config.toml
num_hidden_layers = 8
hidden_size = 128
num_attention_heads = 2
num_key_value_heads = 2
head_dim = 64
intermediate_size = 512
vocab_size = 512
hidden_act = "swiglu"
norm = "rmsnorm"
norm_place = "pre"
norm_eps = 1e-05
positions = "rope"
rope_theta = 10000.0
rope_fraction = 1.0
qk_norm = false
attn_scale = 0.125
bias = "none"
tie_word_embeddings = true
parallel_block = false
init = "uniform"
init_std_qkv = 0.0561
init_std_o = 0.0697
init_std_up = 0.0803
init_std_down = 0.0803
optimizer = "muon_variant"
learning_rate = 0.00837
beta1 = 0.95
weight_decay = 0.0
lr_head = 0.0101
max_grad_norm = 2.0
warmup_steps = 200
schedule = "wsd"
decay_fraction = 1.0
decay_shape = "linear"
final_lr_fraction = 0.0
batch_tokens = 32768
max_seq_len = 1024
doc_mask = true
train_tokens = 124200000
max_steps = 3791
dataset = "wikipedia_en"
Each number is 128 + 32 x the weight over the matrix's rms, rounded and kept within 0 to 255. Layers, rows and columns count from 0. Numbers have three digits each.

# layer 4 MLP up, 512x128, rms 0.0804, rows 105-176, columns 64-127
122146138156132075165066101125146107159157134068103106175145153125137079124072118064205112125081168142102162157062108103188118165112135077112157149152140112076167103116140100109112178050073110
119056173178138131158118155156123185095143129105075119123156165079082122110099061062137139117119139119163158124119151152201117100142124174101099176102183134128133170147120090086140162116138144
094151138140157146149212101143107163072102108130149102087120138183074147169167128154050133061106145124120142116077129097123139094113112105137175101176160141124135125102153105128116097192147133
173197119099158146113144181079086139142149139130171100139133084137160151134142104203137162069121178109149136091202059149176136114120138113158103141125153168114161135119098109123144140111171070
090103183100114174166129100121166096133160116090125131133093092109145090138123092114180162093059168114090161061142127075130109139143121153081111097124091084137167104113117156105134179119156144
185078130114152168176138117130112085117145127201154142140191145131127145119121074093186103153120053173134146154088141093095105142163227144132101102117114082060079149180121135071102137130118147
051095109167144092095144136175173115135132113157140114174079070136210135098119133088100178079089116085072100159102137117076150124119132122180131118113134145112108058159175151130114123159153105
091121070102119119194214093147162116123135126087124128130150144170168115103131131089123161183144164111109127145164111164128151149230126123143119134135164152093126140119146146123083109115105076
085144137121167058153162108119133124133130110154144173102122119111162116085110129085115148158128125171138108146185134084169154122138132105156075058116147168093134187106151124108135101121153097
108075097139121181175153128144129163109114119037103147165091120182096123075064154134132141135125105111123131142153121121110128159155143178125114123127058128137127143121122117184136139097092107
091108131159149118110145113066110176095185146072086104149144107087070145110138120136146113103129128172093147123108134075119124176163128120102112118115125110158151132123111121146098090068155151
112127159136122078054127169124128121145138110115160161091112118055186076113110174163119116132146088126131210136154149090070008111099098161127118102125131193126117087146139174170074115079095142
149148101148129110130096082162133112133116166086164177082123092092171150121122224082113145094081162153099114170176132170109142131168164192126133155166119186127127178135158106074094152146119103
176102031104123169156148115101193126122123104156099122180091153122109206167120177138101145102124148106171156138112172098116162159097138132136150143163162111079124175119144116159136105122156071
137111151134195106142139161125113131165098178152103133112082129113116087071129083093143159064136163155063175081139100119125074127189073117097130134161153137136106185098143095145097151062081094
112110133014176124128090108118116124170139157142148048130186100176135096139126115106128112100172176160111122108110115087099130164154093097121073126135140169061129145140109168101020153108102088
108111090156111143108108172089134107095149079154112170159130111129138077093113096075197162128074132112123168152162180154094115134127098255141102150173109136114147144135126122146099131147131131
067135165118132107083148149131159107133115149111143141121149094131152086106100127127084081116123081133108115145141122138119124169150169184119100102109138129173171090118143088187145174102143097
164120143098091112102093117132133082113117117147132109126197135144100121104150160116142148223122032134039200104116129140116113069108159115120159142110117109124158162097101092104157078124172121
161144132159148114121178109115123187153089151118166106153160088134109101120149096127128136073108074086170146145075154176162098159139110099105080062171142120135091149136122122137172154089150124
072109122136128140135189142097160151169059118127134151108097165120121106075095121203138121156201108135158158093131115186139148090126104146177129180127116093160137098142112142106170184101135127
148129087120151121123136198096164147104040102104087125169170157137115146126137112204165135020117116120136127123177174102108199156133104141073111119112142151148191159095095132162090124216156100
148146130110163114104179093163111179096151150057126090152153134095060131146117181167149112118097182120157126104154192129111161129132093126136046130105158124131062098107115067087145104141112093
116054101137099158138124167105136103134157135183094164115100150092104124173120145135097127170201161121155116053087184114129146173132058137092104066144146168138108140121166155163101140115110092
121136139137157071185132160127136111110145149127109156138160141046085101114086173151110156154067070090165111107101105070081086074133151154099146139079124057146168104113107108111185168080172104
116096177146167189136048141124106135130101137092158176105103184128120105141157123145102104166174168133080092142160115094125146093179126135115162127080083093143159107137143143122174165094093120
131139149135114110061137119117115151107179130108126143128138198158137099169102107107141159093074054126064165123144086128113202161184114171105150113098140111145195170201130093162120126181144084
153113180128045082102095145130088087163142167122126171140102122127067105096077097166116152106104153130132123168204096135152110060089145167117097116103141146127125132117149144147168134155168156
141147104116140088156117130111170092104124139104087187121093144173109147097140130176106123144099167173135104139179186141132182072065071151117134143081167146142149146100140184120152125148089179
125118124137067160134125100182150125124129085156069104101101099128144128133148138190079119162164137127096143103147075106134076115086160121142153152139146089051122198208110179148088110166108166
141146109126090152156132118129132160134131127164113083173123040118118147108150161142131104142069142172088188133114103119155148143185102137116179113144163182137133129070138116103154104156110174
124124145131122068152098135109101050119132168147170097156109162143139096134151156152096183121107099164088185147059141115147147165102113131133178141118147061119101137141110133086132143143152163
154141101125063164128157152110189161176087134107126118172093112081083112110134199121156147133092143131154080118135146135102137149132128157109157086133106148137142186108131141155084091079123173
132149145141166099147132117144087138123156151141114183153086115123124142100107090156123158093139149122142149098112136087115143113101165138135101146113113156097079131078083073191158179144151113
135126107143064135129126096175097111159073131163122147141056131191177145110098084157124178140137099160187150103179152193150090143065127154180109102105103109171117138131061125144087112149148067
149115062122151131096195098108145132125167124162144101115138096157084099129116108094102109106139115134191160160112087100116178158161146175164155098074168135128126132107094126118118156170088129
156125166114124150092129123129113040122143099138142147104124078070149128076141127058139108167192140078126054111114101123172119099164155108112120112164137149078155126115172138134093079121151105
107158118149153122120104190070110177171047151119158100128139110095137115104165077153121104134161157154112134184120149134132104114098068130115137138109119116169112130167168128130175078080128116
105140122097125143124106153152112149156113146164116121156111120124134090134080122162079133116148127127188125115159114123123090118094195165123146102154139184121190112097190144123125107104172163
100130150074130140168098166096147174150137106100152129058158203120187178161177130127171130121142151100160098134100156140110164100070179079125154125142112142151102110155197125114070168096148137
076123141155109098110095162118163156091109187147095179139130138095127149095152179169139132138124098131126125149088110136148158144085168119106056168055138137124158163116133110053181119174090168
097072117166178169114087108127170106129127130141150102098155172135133120153142170129164193111137143120088115079105157120100139101082120137122090172155073135146131159100083123166137111149050103
126088165105093111144166139136064080143090168055173147196118135066120163063086106099090112094084115140102115097138135147100111155083143124147198199088160108123100084198121180156148161090085100
133162111162159135143134138113146185107132047145129097108045131153165040136150106085078147138133166196072102074126130159166103097099112143136162109148145158135183125083201075170094135112144183
105115102179128135160138169135101140161079126168159147137081112127076126101201154090152146100128167108166076131078146169054109154159098163134198115124094121161145139178150105144120133168169123
120158156136120126200161148149137153072135169181195170183112091165116085128178152120073094077137117114166136143204096098128105085119156086142132130142136137123174102143162126213104022142127123
113135159114158136122065116089092114132117113121130184144194168177132053188168128119173142139055085191184125122164094146138107100096143167132107087137103122090141121157162128110161135165143124
086142107191098134172098108096148105098099042083209150063155093105161063108168135194112152131150100167078070139090120139062166127135144088138104160165153084082108141119145167135114143073125183
136120145138156071135102091176113155124089195118159159139129115136128155067110151114121167170090067142125119063125090089078133161148133168091120170066126099159120135175179145078149104128164159
165080099088191181117149104072086041065121135127075119095095051101172143097080152169129150031135127141101062133110100132160122118144144153121092157189138098089123121140113152100144074136141114
159147116099129115195126112152080161127159161175148144134175189163159174107119154105135124152091120182094053103138156137098130084129139127159104130150145133198205110107202114111132151165151167
164204121118127147186131106103133163153149118145140100075141138089165127108076128073117140106153133096174157104172106069123208151128057125116168105079140144144142103090159141107094143124119095
128135113176091114116134139107175118100102134131131089115051115126109093141141142094094146107136157126134117163049091060158177133115141160094155042196143084145145203146088078129162100100094117
108139154153085131142199153147121122075189192113118132113069132137129061129109120084132125127102088153107126141145118145153187152121113159101169115159104100100127072124121106146124153123109084
093087152083104152117118132107122159159102098138121143113123135082159119079143116111130093138143086175144128056152163175119057168145095121113138148183106175137151193059078186127132094095123183
150143071109143130143143139116088110107102124125107126124111123144153156156156133098134194163148136131182082135163178134121164180193109131167141136119144213194119079121085123127153065111196079
099149175123121142113117079143112112134117136213130175095140185115134101121122137113146151043128133151117143102119111131102096108099095159158156128096119125092125094135096141116184082079087169
052143160172136078144150126193087103114110164153159147109134100140170093113125126115132154138046137122154168091173081129120100123148201121160148136109074164173073126149122117116136113184109096
139108088116130057128116162132102123142198111083170163108196115127085165115073119129170143088108132064080096168118134132093109111205152060110168142069115160143145179118090174108168107144103173
096122143117128089094151056111123172067087109122093164161158101083158173062099200159101130140114176139063078131158180125156184111118108154095114183170144135120098145133128136165140152093110058
147189169132074100175124110133151147095162164153096098107147148154140117133144121123040090105093094124166133116125127085089136080205148083104080143112119130171135043100127153189129190151147074
089134158131124141172121119066106078150127119093125072118159095061119117161124096167090112137104126156085115116145147074136125112131116125093082133161142147156073056101101149163174159088104187
119098155154098107102112118146165083160121059158130133153085133148101118146096114130105122124111071104154116072150085072163132130108107107168144089194101090154155141113092189196126085108101096
133108080149177120147153098182158143164093127132151113102164153078130099145144111106184043101144153133113132076118119158141092113156149120110151136071091233156139182105104178167149152124116124
109133175137164145079207106110113158172156176179134143076167094139138138087129093144141155184090134101099123103141183158127164126108167106106103118141117142117098093141139134100145116130089071
129146110196092158121116078162179143111130146127097130138176121100174148142178113103115114150055172113138122110095188162164095131149184108117083115120100129154071122196158086114134112122071084
152142150107075142177150084138171112174099144132140138175202119101094089152104129128134136123143101119087159142083159139153139154157119134140139095165140093036145150119123090188168121103135130
141128138088126139105117160103118108122124148218140143139106162087116080148163083082151114135174183150111153141123125089139117158134139151119135152117210139116180147090117117162123177178151093
075123162099118144135155104136180092155213156127172053137147114076129150179115106100146183115145110075101119167096214113147102076130117136110146152094079122087127155164148100141166079111160092
123110116100124133143138121095112100085124153181145094128159120145126139122162109103096127090140144156123199148094124111160104152135168114118172143169129105122085151149049168150136118129144087
136085132145100109077134114125096157158093102100147063121153063193093124125090152145159200152137130136085141124120138080183132132133102112095093145101056083124126151142115173147162117109128167
095077121165078123124190144102143150083106105146115154090159131163090129160124106128145128138181116146152151154084121090186090129171143118083067156158083161157163109153141099161064130125156149
# layer 4 MLP down (transposed), 512x128, rms 0.0804, rows 105-175, columns 64-127
118076096139169130145110102114141202126172104193130163176145125148163100170106092191126168122156135124114121173075112182176052154085143107129096115121111115178210137142086050160095126103125111
126157155104141079114138144116120099080129151105107147135106146157177121151142126203144167137050104200136124093106131082142149152116166147075143147159139180197109036100121125133036167131108142
135156146162097159039141192117117150135186140160103161111180143133036124141129115120166121159075131173116093156145117152129140168113092137109135124232174145216120105151117140123151127091111080
160100150151190049096135127084107145134147126184082108079124165121103126120072092163194124169091156141118123166095119126146142126137147116117088090134125163142094107147140119124115064161122069
158125107139149058081138112058117107094150138106155109131144192103079101101145126082130170081135131165078144144161211100164111120074099119182097087096088121202119118106097137100161127174171125
128114165153151090145115135165088113196148095156184154106117113134122097085192080090173163169138085107098150093139149135179102128140133093119062145102108116177162160130136141081117130106145124
090123127129137132122169160115144112110091145151161113113151137142115159183102086155110154200141159115139141131119173103170169113153106102132080090111113185195166136147058186101126187195128077
098174156159170129117160147139139149103056121050149130160125075172143069143123130134147185142110104150101136146124203142098054182161123109100098123131170136075199203098163156128098156120097172
159140116164148081183074135135148122139130153136193084130146133138107112145132126148111131116131187081136129150104150158102127116125092085136160117089109148151158097135110102072117177165066081
178165146148109188119072155151146148154182142146114126180161115105111132114144131148167155078150130113119126099148143128126155116155118100119117177154092144133114149140158144137156111171150148
144146109100079151145146169055171151100083101145121131103153141088131088106078122137153121074150159146121102165112088135124091114155108133149102159126145149131173131164174176128092170107146160
172191130145077109114112105156085153141126089138156132104179150143167088134124181089101136071121099176177110033081162097138130082109162099118143087135125121148095074120088111108089118145139075
146167136142091151142143090076102165076138089160060118158184163114121103103105139110111108137155155172171175118088129160113099111173150106145097109179167166124144166063143118118123192157079153
148176163054114120087169178082082108112124099133084105108167047146179092123114177147130099053121146184072132111144139149144078072143120117142100150104141124125104089110131089106100129164214136
180068125091090178138119134086118128151097134170087086164123159034123104187100157091127123114070132132172076094130120127092231145089143139110148174141181126131144111169102126150154143128100083
150127138099087129111119110175108100145096106119086122141166117076146195163187147131112063108106104109138138150102124130147086110085154178139075080206090103057077098174126104126178096084101134
129091185113101133152119126126143184119189151141145131156129096118142122136133100109122191095138127142109140140156089144085111146089118153137155212095091082090143130138112062112098138119164113
128140152137135108147149124124223158156127152101150091111164064123100138090114156148096114141128157179139117137115182176177169152155163168156133092095125163155118139116135132144087112110130101
085108126111133120143166134088136144174111120127156133120117143129151153106099149098146109146097187087091157134107156136215114117134151087087143119144133115096073142129094080082100189174091109
090142142099182079115113070133116145121117106155102127134144144114175168127157109108085106150115075136083179088086082067157145129154108131167175148137102099078132168104096114164043153107133137
153155089099094158164168116143120111157132123114101111165161100082212136127163151098108139120110065069165084172087172082124109138146168136139197193130107174129115117131100172102122098126145133
103155141162083140195143086150116137085154095133153138150074127131186100216135122118117067137146113140111134118133149125115067145162135130151189122130170133081115134181103162131077153125099134
091134038105125131177083158130173096145172156104167098172161196070105115113119085105145187109096125135125179141111130069095139120131098146087135112151141148133102086134141096124116086130151202
131149083098171100125137151170103138135148159151075108123155137174110230115065112122103159134124138110132132131085142174169164094123147110153127135090123135122113039141058079058156144140078079
184107138164135118092099148133146148091120132099162169084102164136099107115158104191167134076166152125085109121147130109113149105134111100144118143178179126177063163096117152160071092108109124
147150141131105117217125083176191121052126089120136103082128101116115157128139142114094145127110115151137119105150167122124090172087137131115122190193126132101097199141125142094069091098100166
182099228148075135106150213135159118100126145171144092158133100121111175117112067071150101122105132133098092095137191107166105129148104145117094131111125111057119111185164163102186078118149154
167156129129132101123136105134085173164120096109151068113154180111105127087095112091113062123166146156120167131102114154070157146114107163137141125180136109083153111076079100125112083144112153
093164146137082125110154108093098150104147161105150120099041184109146142152158186106099111137104097108130165155118088144130090171112152107144118092103146205199135113133177162162119061109128143
161195139104100154136123140143071208131119136133159145145138209119096164154151094125157074114126151132143121096080100133112108109117088154138166141063096081136184146152110120175134049105165145
129102093199161121135181133109176172165120189128148153110112187165075171073142116097135111124075126164129132145146071148136110165135068108123066178152145126136109108121114105148162095088117138
136053179135099150096160147125101145111111115090150186122115157038142118143152072092162127118097104173179172110159074172176151098095167098162125111089109138181118102174164153161103088081108097
103068136159127125136133130121162110151129149141115078165080126113078141129125102150167092131114118157158172118128139157091157133111094127144129149182097168180134072067152121119207095142162088
082181119131099088141167157111137131133125128126162081145101163234129129149155130094131092076061149126088131142152185142102192136138083137066108073171114127135159198143133163054144164158116187
151151090078133157120129135154084135068122198113087176130085089110156144081165116135125155126159132137095184181160125126107173118086121197112163117090104091166137089111093108175114110199084099
045130186130090023127046138097108128129103138136168103098124114119103104123145089092149113140088169094142111141128120094082115164077128142082107114131132137097074137158141097138136152135132106
119137145137084130094120194102100158184095142066206126122065215154095137128101098150111173121146147220131096138137185098114161124159111121148130122141109080125110122114182160090124147110111167
170085127118097145111188092156113127145136107063060114142088109164122125099147144064150168141153171124176137152157121143117088187135154104150083151168126197093137200092166140167122116112112151
109150168126128186157137130069116140129136149135150181103082140180149141107144145094162185136145095059134141160121063175150140168107177135087120150121140133143161172123182151114121152080141118
110127182183078132100133070145116080138096154151119147152153146138094131111160121118132149116111115120162157122159162107125039115129133169134106146145141155159119138074074124132088125110143113
162138117145105111129210193126138103164138175136108166182167132172093156122118127138112188094173089125153174078168077157089144174132174138178102186101095163069149144151107096131159174137123146
143121107083116187147068121132124112153124067188147124160080142116090125148074137086164122157101124168117118138146119160130099083141129212104141173123146167097134164120122133147088150156136075
081142097099115084202080150115129139094089154151065157100147141150091080115148127141097099100144097114134119141119136133155158147141140163100099167125141125142147117154080133167173120124070073
114104143122157122128106119099108096088137045103124125171170098188069095160120142070106092155130139141110085110121145116120081127207125100124135167152171115146134144086110138112148157121065130
144136193188112173087137039109127110097117109113108082165196071099130125168111147099095132114089105131099098087132104129194133123092199094082082099117139195129115125092075141139123107126105071
074126137112129140152136112096089106161086100063092129082158111124122136095120145113160139181091179082120151176184196127160090169139053110165128122195148159150146145083107142071127071139187143
198152112053131093078081143102126139128078120186085126196125160142144069126151086184095096129125147116116125117152187078132095125119082095093124130127143122158083149200198111147177166057156079
123148128118107144107095152143100140061133124139125078160155072156160108144159079067099092145138098160150094188109143109186163108089079123131165148170144182116098132087120083135109095185154135
113139149108170096127143098105125148110086153147048134139126125118074132134120122157142093088157145161139159071111091149121103110158097109090187125117155167164171081119113136116130070180121082
172166136137196053125115139145158152165157090137159185110093142141121092167193108134120150101121117083133095165158098120108132139133084090110168156091115136146155205144169082162143108132124105
151168176142124084121142082162130127139077119122139121080100095133073124152135140163154183129093143141084089132145125104143103189199145135135152122120111100119131186173086169123140115097153111
115164127183110182091124123079194189099082127123119127153149142111123122131150163142121165128068101110169122111116149108163088144105175118141147105059060073113152129187133087094090102127142148
089150131113127100133109107096161098123065148106162109139197224139091106095151103112144134085071141122101165158132178109163168201110115126098140106159146117155135081150144099204135093128134135
111118145113187143124090145102080108146055135164057087120094121103115144108147135141165176141088089130158153164121148114097090157130142122091136126069123159098140169161095108112126117121111144
117134134180116107056085134141156176128135128147145082143080127157119121137080121134110139138154149131120093101088139165186155121067147128087152126194128185116107132115123106153114142103126100
147176166052120092131159159135093083134125156137134158149172108082132110103175152122187131160190162171184102178138092132199158166102140151115149140191126155099075126112127165162169122056155162
154123109139101049119096160106143150100121190156092093101079144215126120137146106125143100130129157148113128094149078149086152108053108112111095145102171106163157073255116091146156093127132094
134117118177106070089129159201100166127170066102100113158151143085119096155097171093108112138093064165193100098147130092083084094151130110152109101166149115091141150126153119170120112186166173
101121139169191184133107086168166074164135163155111120202194145142041156104133107070155138166041124144106099156073169102153126103141138124111147142104155096157129065128082114122128163082150151
163106085121137191107068127045199066126178140164149081112154130119136104161163128091122161120075106136144105120121116164081118084109124076068114121115166142072094118134109142127155121131131108
162091120139107132080133194195198136153135127161125087080123128044141134112089121159091195182156097149077080102148074129125142150180106153141113125119124120121113138151098117125087153115185113
170117085084145125078101209136167181095109085159121077092110119127148083139089088156122144151178095114133150148108150127132182113165141138102138151143154143087154114100162128113149161158111084
149069166171162151110117080124159145117154107122166125118103068127151133101178156134069156166176122110102158126088124174150150153048150101097119137134108173123188097161220154176199145150111136
144084202095116139156087144207097112104135103148093112114092121099065150110140074096114158114086083125170121079106107118096104181194107092134174101098124087138177106070064124117157168144123022
134186136140151036163128085145119110109135144117133188128128135047118106076196143160133117132121094157128154093126188168094122163097100137105115105138170145098131095144161093094121167116162136
124119176095132147086117121042126112089125157152123104150121124131127074081064140089072120170163121137175127167128108123094133097145123067104123087185103151124129161110129119205099142171114110
115126131132085121138121173139183160143168101121060115132133107138147131145233160158064140052154131149126174135135165131099133116162140088125116168110104159081194076133162073186149125102147120
093147200112121127137109128172155097089076155080151155157099138144075171125153152177118115137138122162148188153152154142119142194102130111220083168118117108132147156129144130137124101125073112
080151076116047122102144115145116134069186139128129143148147104139114162074136150119174149147129136102126148116131113110105178109142122130120120157116039153135096148144068118130132088119146115
136122107175099172081095083114176155168135130113135124174088086137149133123132125178103120103148130137158140168160171114097152143106080118118173127154117032142143166056170158118114098125122084
119114131177147161200166114075109105203119161172080184165136108167165161161094145146017117133139173126133079129117137153149147182120087124069112157123179188122121131168117115156101096164149113
# layer 4 MLP gate, 512x128, rms 0.0808, rows 106-176, columns 64-127
133105123128114110088127158100076144151168159188053176155118122178165125102127155088108120164092145179098136103176142080092132129090103124137192135101153176109157146090165180135068148117082087
104132129130162185143098160111170110124194141186127133125158068109097111160144091100186137145099145177056073149069124119114153072104122095148143142144190099144138136152152115105100108158173155
090159175160145152134080162146130096114088124090154186143140146162111145136145076109142106153119208115144123084132184141159110175123110099213181167134052108125115135125177062135113107123140119
125107117164148203126127073152091142119155155154164174104150092114134168167141138115117178129078155089189106146144114136099156139090137098132171124162080086144165075190111153169155057092172060
136147138122103113115173165066147168154138115107165127096093088188096105087157125111139120044120158110075094118131105183161125145171094125092083137146126109116097180098139112142151130136157158
147137098125161138107081178156106150122173140141128174145128152082161146128178080137101160144174118093144108130026126081139099071150166078156160106156122112093109155182087129084126076124125174
107172127104138136088096125112185165161106118074156099114116117100185114165140174144104119120097093161150130160119098128099140072058114151119114110103070118149118085119123180095144122128170133
083086125083119185149140159158080157119101105113148116055162095038149096178107128084152142139103137100182127157090134121121095103095137110124148156118097101097171136081086069162143142107103155
110061144090110174079147157129153108111204084090126100162193149128121097126103105125134101111125086075110139098149120076145146110164130154117140073154116144125139039104099157152184123174103139
122173111174133136115132141138139179104139144169181173126158093115181128122104150090128207133166151100114121081107096096144142160175102106160142068151101154146094196125159123154170089123156105
088151080121151122170125130021150087192127133191126193112098111161109169106139137136125073139125186166141148177177145118130130155111151151145142173180118076125152092153198109136214126174105122
110139122136139148089043171104082136111146132186139179054106123184176106137178106103143117117159154175115115146116075144092152157185096100160114183095184090157118134132070097135196159102205149
182113179136122144097124101142062113119152161114138147153085106117143099128139080109150143151116205065075130137084088090100098138156136081081167143115094107136209149120179230157085162154140156
043154168158063153170044121140105151089147138126084132101109093141169177155084175194135191108125137150144148119186130045081139156127131099131104129101116137099119147147119081065181112140092107
125156096170175121091125110181106120129093148147084105097102142134112095125138101099155144095135113124079044117116168131188165120129099089141145092097162166162127144136132173187076181135122110
113134103088106107153126116134116140174087103127106128118064097191130081111123124122117090129197124081143141149120128096105105098144173149143201147192153118124160152130102143160174123134134160
061126118162183143173115090104093094143133101124174108102096133140116082149114134081120106166062129094084158114114154144135102128145100133128119097157041117102109142073171111153142127160088058
099075179121120121148135115121150150081128162127096125108133227124060168169159138130092103121158123151103159125129113113102141157103148106162156210128113092142134184072103066122121160139088132
107181120138084116181155147106145137093120140150133072169136147162115122107073118180104121149154127153169168180118094164132117123121095170088133157059055127117206164162104118133154159138133164
114060086113173133186166163082196174150158113092148102125134114151094135119130141184094124088186117098075131105122119064167137101101151156170079111141125073108119133105126115120105165132088086
163114226191146100065121116153114183127120103134167086145081053049127057070104135156139148127195117173096131136150113132125141174087156142154112124109135147134155155170180138083099132152155088
133149094178094145119104094072131135156142093151168127177151135093133102121152109122130144102161110126095188128133057143170095128094080093131114193071139156114135093115139163138083105129116159
154134150152166129129077176132130103183178096147110131112157166121186161075049107160166156150126198094081104153100109128150151097131087082137132116121132127138071185122156119138143148106102065
141149137082110137098138084192124105115164143088120099109119139133143047153119110185133093142220142118113132139134139091177142123101116117169115168204114167118114127094080118133121144172103109
129199213157152079119136095099162105101101139105139107095109105117092142079153134133114128128119158127087138183089111123136117171109128118150146156117104090083106147118108122043125098127135175
110148097113139124142081167091074087057116194163184136082184080134152141114159126099139130152115099125119096158100116084158163154153099168230180086137102158194079147075184100101158095168161128
133126131171131122109094165138165104108127099100135123143121083126067135114107175106146122106102082105142119127148146094092217090109102101184099146146088139098126122127153148140105101084113165
136089134178089129141110096121100091166148142116127171132100061124125139139116084142128159119170146122104103116124100088133170135193135098126200137148140158156132178140108137132112139086110146
134101127186181084163149174085161115131104127131090134135088162120143123095144127109117124195147200111140140159126119144091131195138130126140189119136140154063129064140079086122158122159158128
103141100144114126143148160102127134182171143141143144107105122123135116093145122145133116158122120165136145101144175138119141116212158116161155188123099141135046119130148134129057145071167145
153083068075197131137162115176092107111130126183124098154139128122115090067098176131156115108148100109186157142153124144111149107189095157073104192156111134119136103061095143093147172111183163
137101080163147094146099109124107144149141171153132138165109146118122125111101102155165083149090120115144127116170151131125166123085155064142151109152108134156119078075144155151188145122119137
106156077117104130150138077095102089189137080150121106115116164134095124101178093120096150126135141103157168147145106131084137146132131113150114164152131062085133122166131160123067125166077159
147123176148162120132143111095175187117092139137149130141158130124137133160145151123170156151104107115041110111093199106134166085144133146102176108103104081123152130128137117151126128132190196
131163135149082125132157131042159101114062157078147166116150124075096109117069123136155141144123142085086154136114111102140110088078134099114062124090117145075141169195106123098129137185137134
057092126142180061109148115116120136184166117071098105119109119132159063123094133105157139145187122126125125163153112159121118112187193049139164103110115090156086100094135076078134148171082150
099143107089105111162092144160090101090083071167140115098088171122105091123133059160118189132111138112117112128123173108169149107079143120114126097141100146161104179172140158090197116141180125
105156148103110099158160123185099130139125129121107052100104156084148119170123110167135095112195104111130142146126123164125122189129111117152157112097186078144104140134128125123115128147113117
179138129143129156106116142143096084176160131171115116131144140167105169139124153133126117077090173138157071084157157113140125145186152148137112160159163154164062098145132066137107122082087123
117173108170110171166110126111120073091138094157139104208136160110101154074168195129116141131175154127076111161152063109082166192168119079086156160083132067128182125135103118124122185126110112
093130160124128154141160164091152147134162056110084145064179094196120173104170169104166069137153130113155136121089177111139107114132107177145113149184160145107144126139130139063142142153118100
121134199187131129117156115169146091154143051203037123157172150177195129124183160116118127102136177070168095101102132125145182134156093075070173113170102140150133142079151155137103111149105124
124203175139125119120082074147104165133133178112150115123153082113151187120103122172124079115160169108126147121144145172107196121165211125156112108094123092173122092078106065151148050046152181
042097116118112104117107126135163128065124119129189197109088092113119126112104124142097103122124142150164135152186144049148177131135133094197136149141117137125137111141076119115146147162088139
094124125191125139096125098121101127138083086129083100123111168157158139129155115078214094140179162206141084118135074145142096180143139085124162170095124127171079113069217143176120164154148077
173172159189181156185119111175104121136148179132155155155131139193087181109118089170132133124143138119098157066109133178160179116168127097095048153099093099119124107132111115121116129126168133
119173125131113168210110157129107126121171179141149154182099165039122107146149148142090133141131074164111159132128123146097215176155107181157114080101070160086132103148147096149098131147137181
099148134145099119126145115140103132149123094123121179131134185099156134096136137079139102105117072132163124167119182165072142157148181094152142190176128121134114097140111119131107136125170142
121159105174100122101120126151188162141166191150129107171125099153177162099099128098129163134160133109131180091126190093123136088187154126108205136065106109177138058092057084128098037149183105
141107134173153040117177153111123123085133140145127125111122132086207120158067148176188146089135153129108113181121160119128185153075112134143107196170106143170103148157143133113139143154130180
148131132183115128129142125092158156193101119112127133111179113119128118188124147176145197114091115100137169154119119141157131104120158123110147147170125136098110109142121119120049135172125086
118109154167144142130161084108158121070116117102193112123083164163089152132075175077160147097174156159101108103080117096163191056140150164155097098114141130145120081157125051154097184111145143
136170124123134127100137137109154143110166153116131072118105163136120131121124143150160154101140128159124155128105179145114123155157117117178068119138184099048154120137100130153084104134122135
130127123123157098075122173162084125092142149135095104184144139176126125104120162101146130084163136104128127151048115088136182126145110132143134155083062166219108118078176092162176101113149142
160092105109135165119083118150149089135063114139187157124093113121139123132132180092122114158114084168095131157134175157141137128155188156167131068194147085138059136125165073108176117066171159
116101128213112122160096175167103119122127162157137143076116144112163184129160110077153122132155077201165094117115091085108136111092127143144137133134109181144153102146101119044175085112108130
111098175147095149131140130119129110124167161104155118172110098157122177061111135137178162171188082167125108090143137038093162055139158182189139132091151059163123134087162131151110097167133040
142131147109090106158119107083074134068135117162240104167132130052076079074139183117092184126148132139172160136123140062134105086136138126143193119144133142125157143135174162117131112086106103
115129138154151130113078134069144076159116112143092061167156041055086106082193128102141069099133112143101177089151130150116143119124167106095128164149114091058098100121128134168089143171112087
130124133117151110130171136160190176114130114147138192088121062096112208108141113149082122149181132172119133057124165158130192173078122125109134127150119144122156107112137089109066102122154085
161117079166103156113122167139183111156131142152104107117115124156135124093115189129068120160100075178100179125120153125182127122149186180149120190159133132166118147124143130136132112113104162
159130135137139126135143130091121087076134186128133138091107102124133188071179117176097077124117142124151157132152103173128097160050110183125157141126148075146166158091155064195125180152126159
087169103125141179128103087097087107130114170192148114096156058179109161074050131101151172123101114144119160142139120150149136107193077152155188140171091047165128088125144161107159093102164097
090155079119209051144171149126114088163144120166149157134134106161150094146096092140095104140156110084150163126082159148098164089139086126149128156101113108129099138124142107070155153077128127
133183197115115126136073154147169117139146131116114083130117147135109150127092135098141143140165167122104155109121163116136109089124199133133172110117130148134153072197147089142117112159078157
186126086139078148175138191076085125097167154108158122116096118074111142089203150121148149080105155131113096208112130130081104133163148147144154100158161144126155109099162130125110147131159104
125165175220165148114123113129188122134137120120117116116080160124086147075121133090120093164148123141147180096133089092129101170197149113123164171118131123066135047145092139117137214138084133
130100170138064140106141100155144071119164156142129119152193152158155142156105143137174152089167177115132202128110145162150157122100132132130108146118139169108088128144046144116143097138163137
137119088144063159138099135177147146162179135180134129131094164106168098170161165082130107140159076114099107161071100137124130110129133152192120154154125112149170149155077127102192165184113111
083094122170165146141152122151141087168128090113164135080201207150122133113058087135137107119114139104117173154159133139191122134118112068109109141085128128109102138186076117073084134160138178
114086149102155193127148108141128095110144161137114175124117112152119064098064118062150091127122138116148103183082083100114150102126147139139125061134149138104136142159149110110146108116204141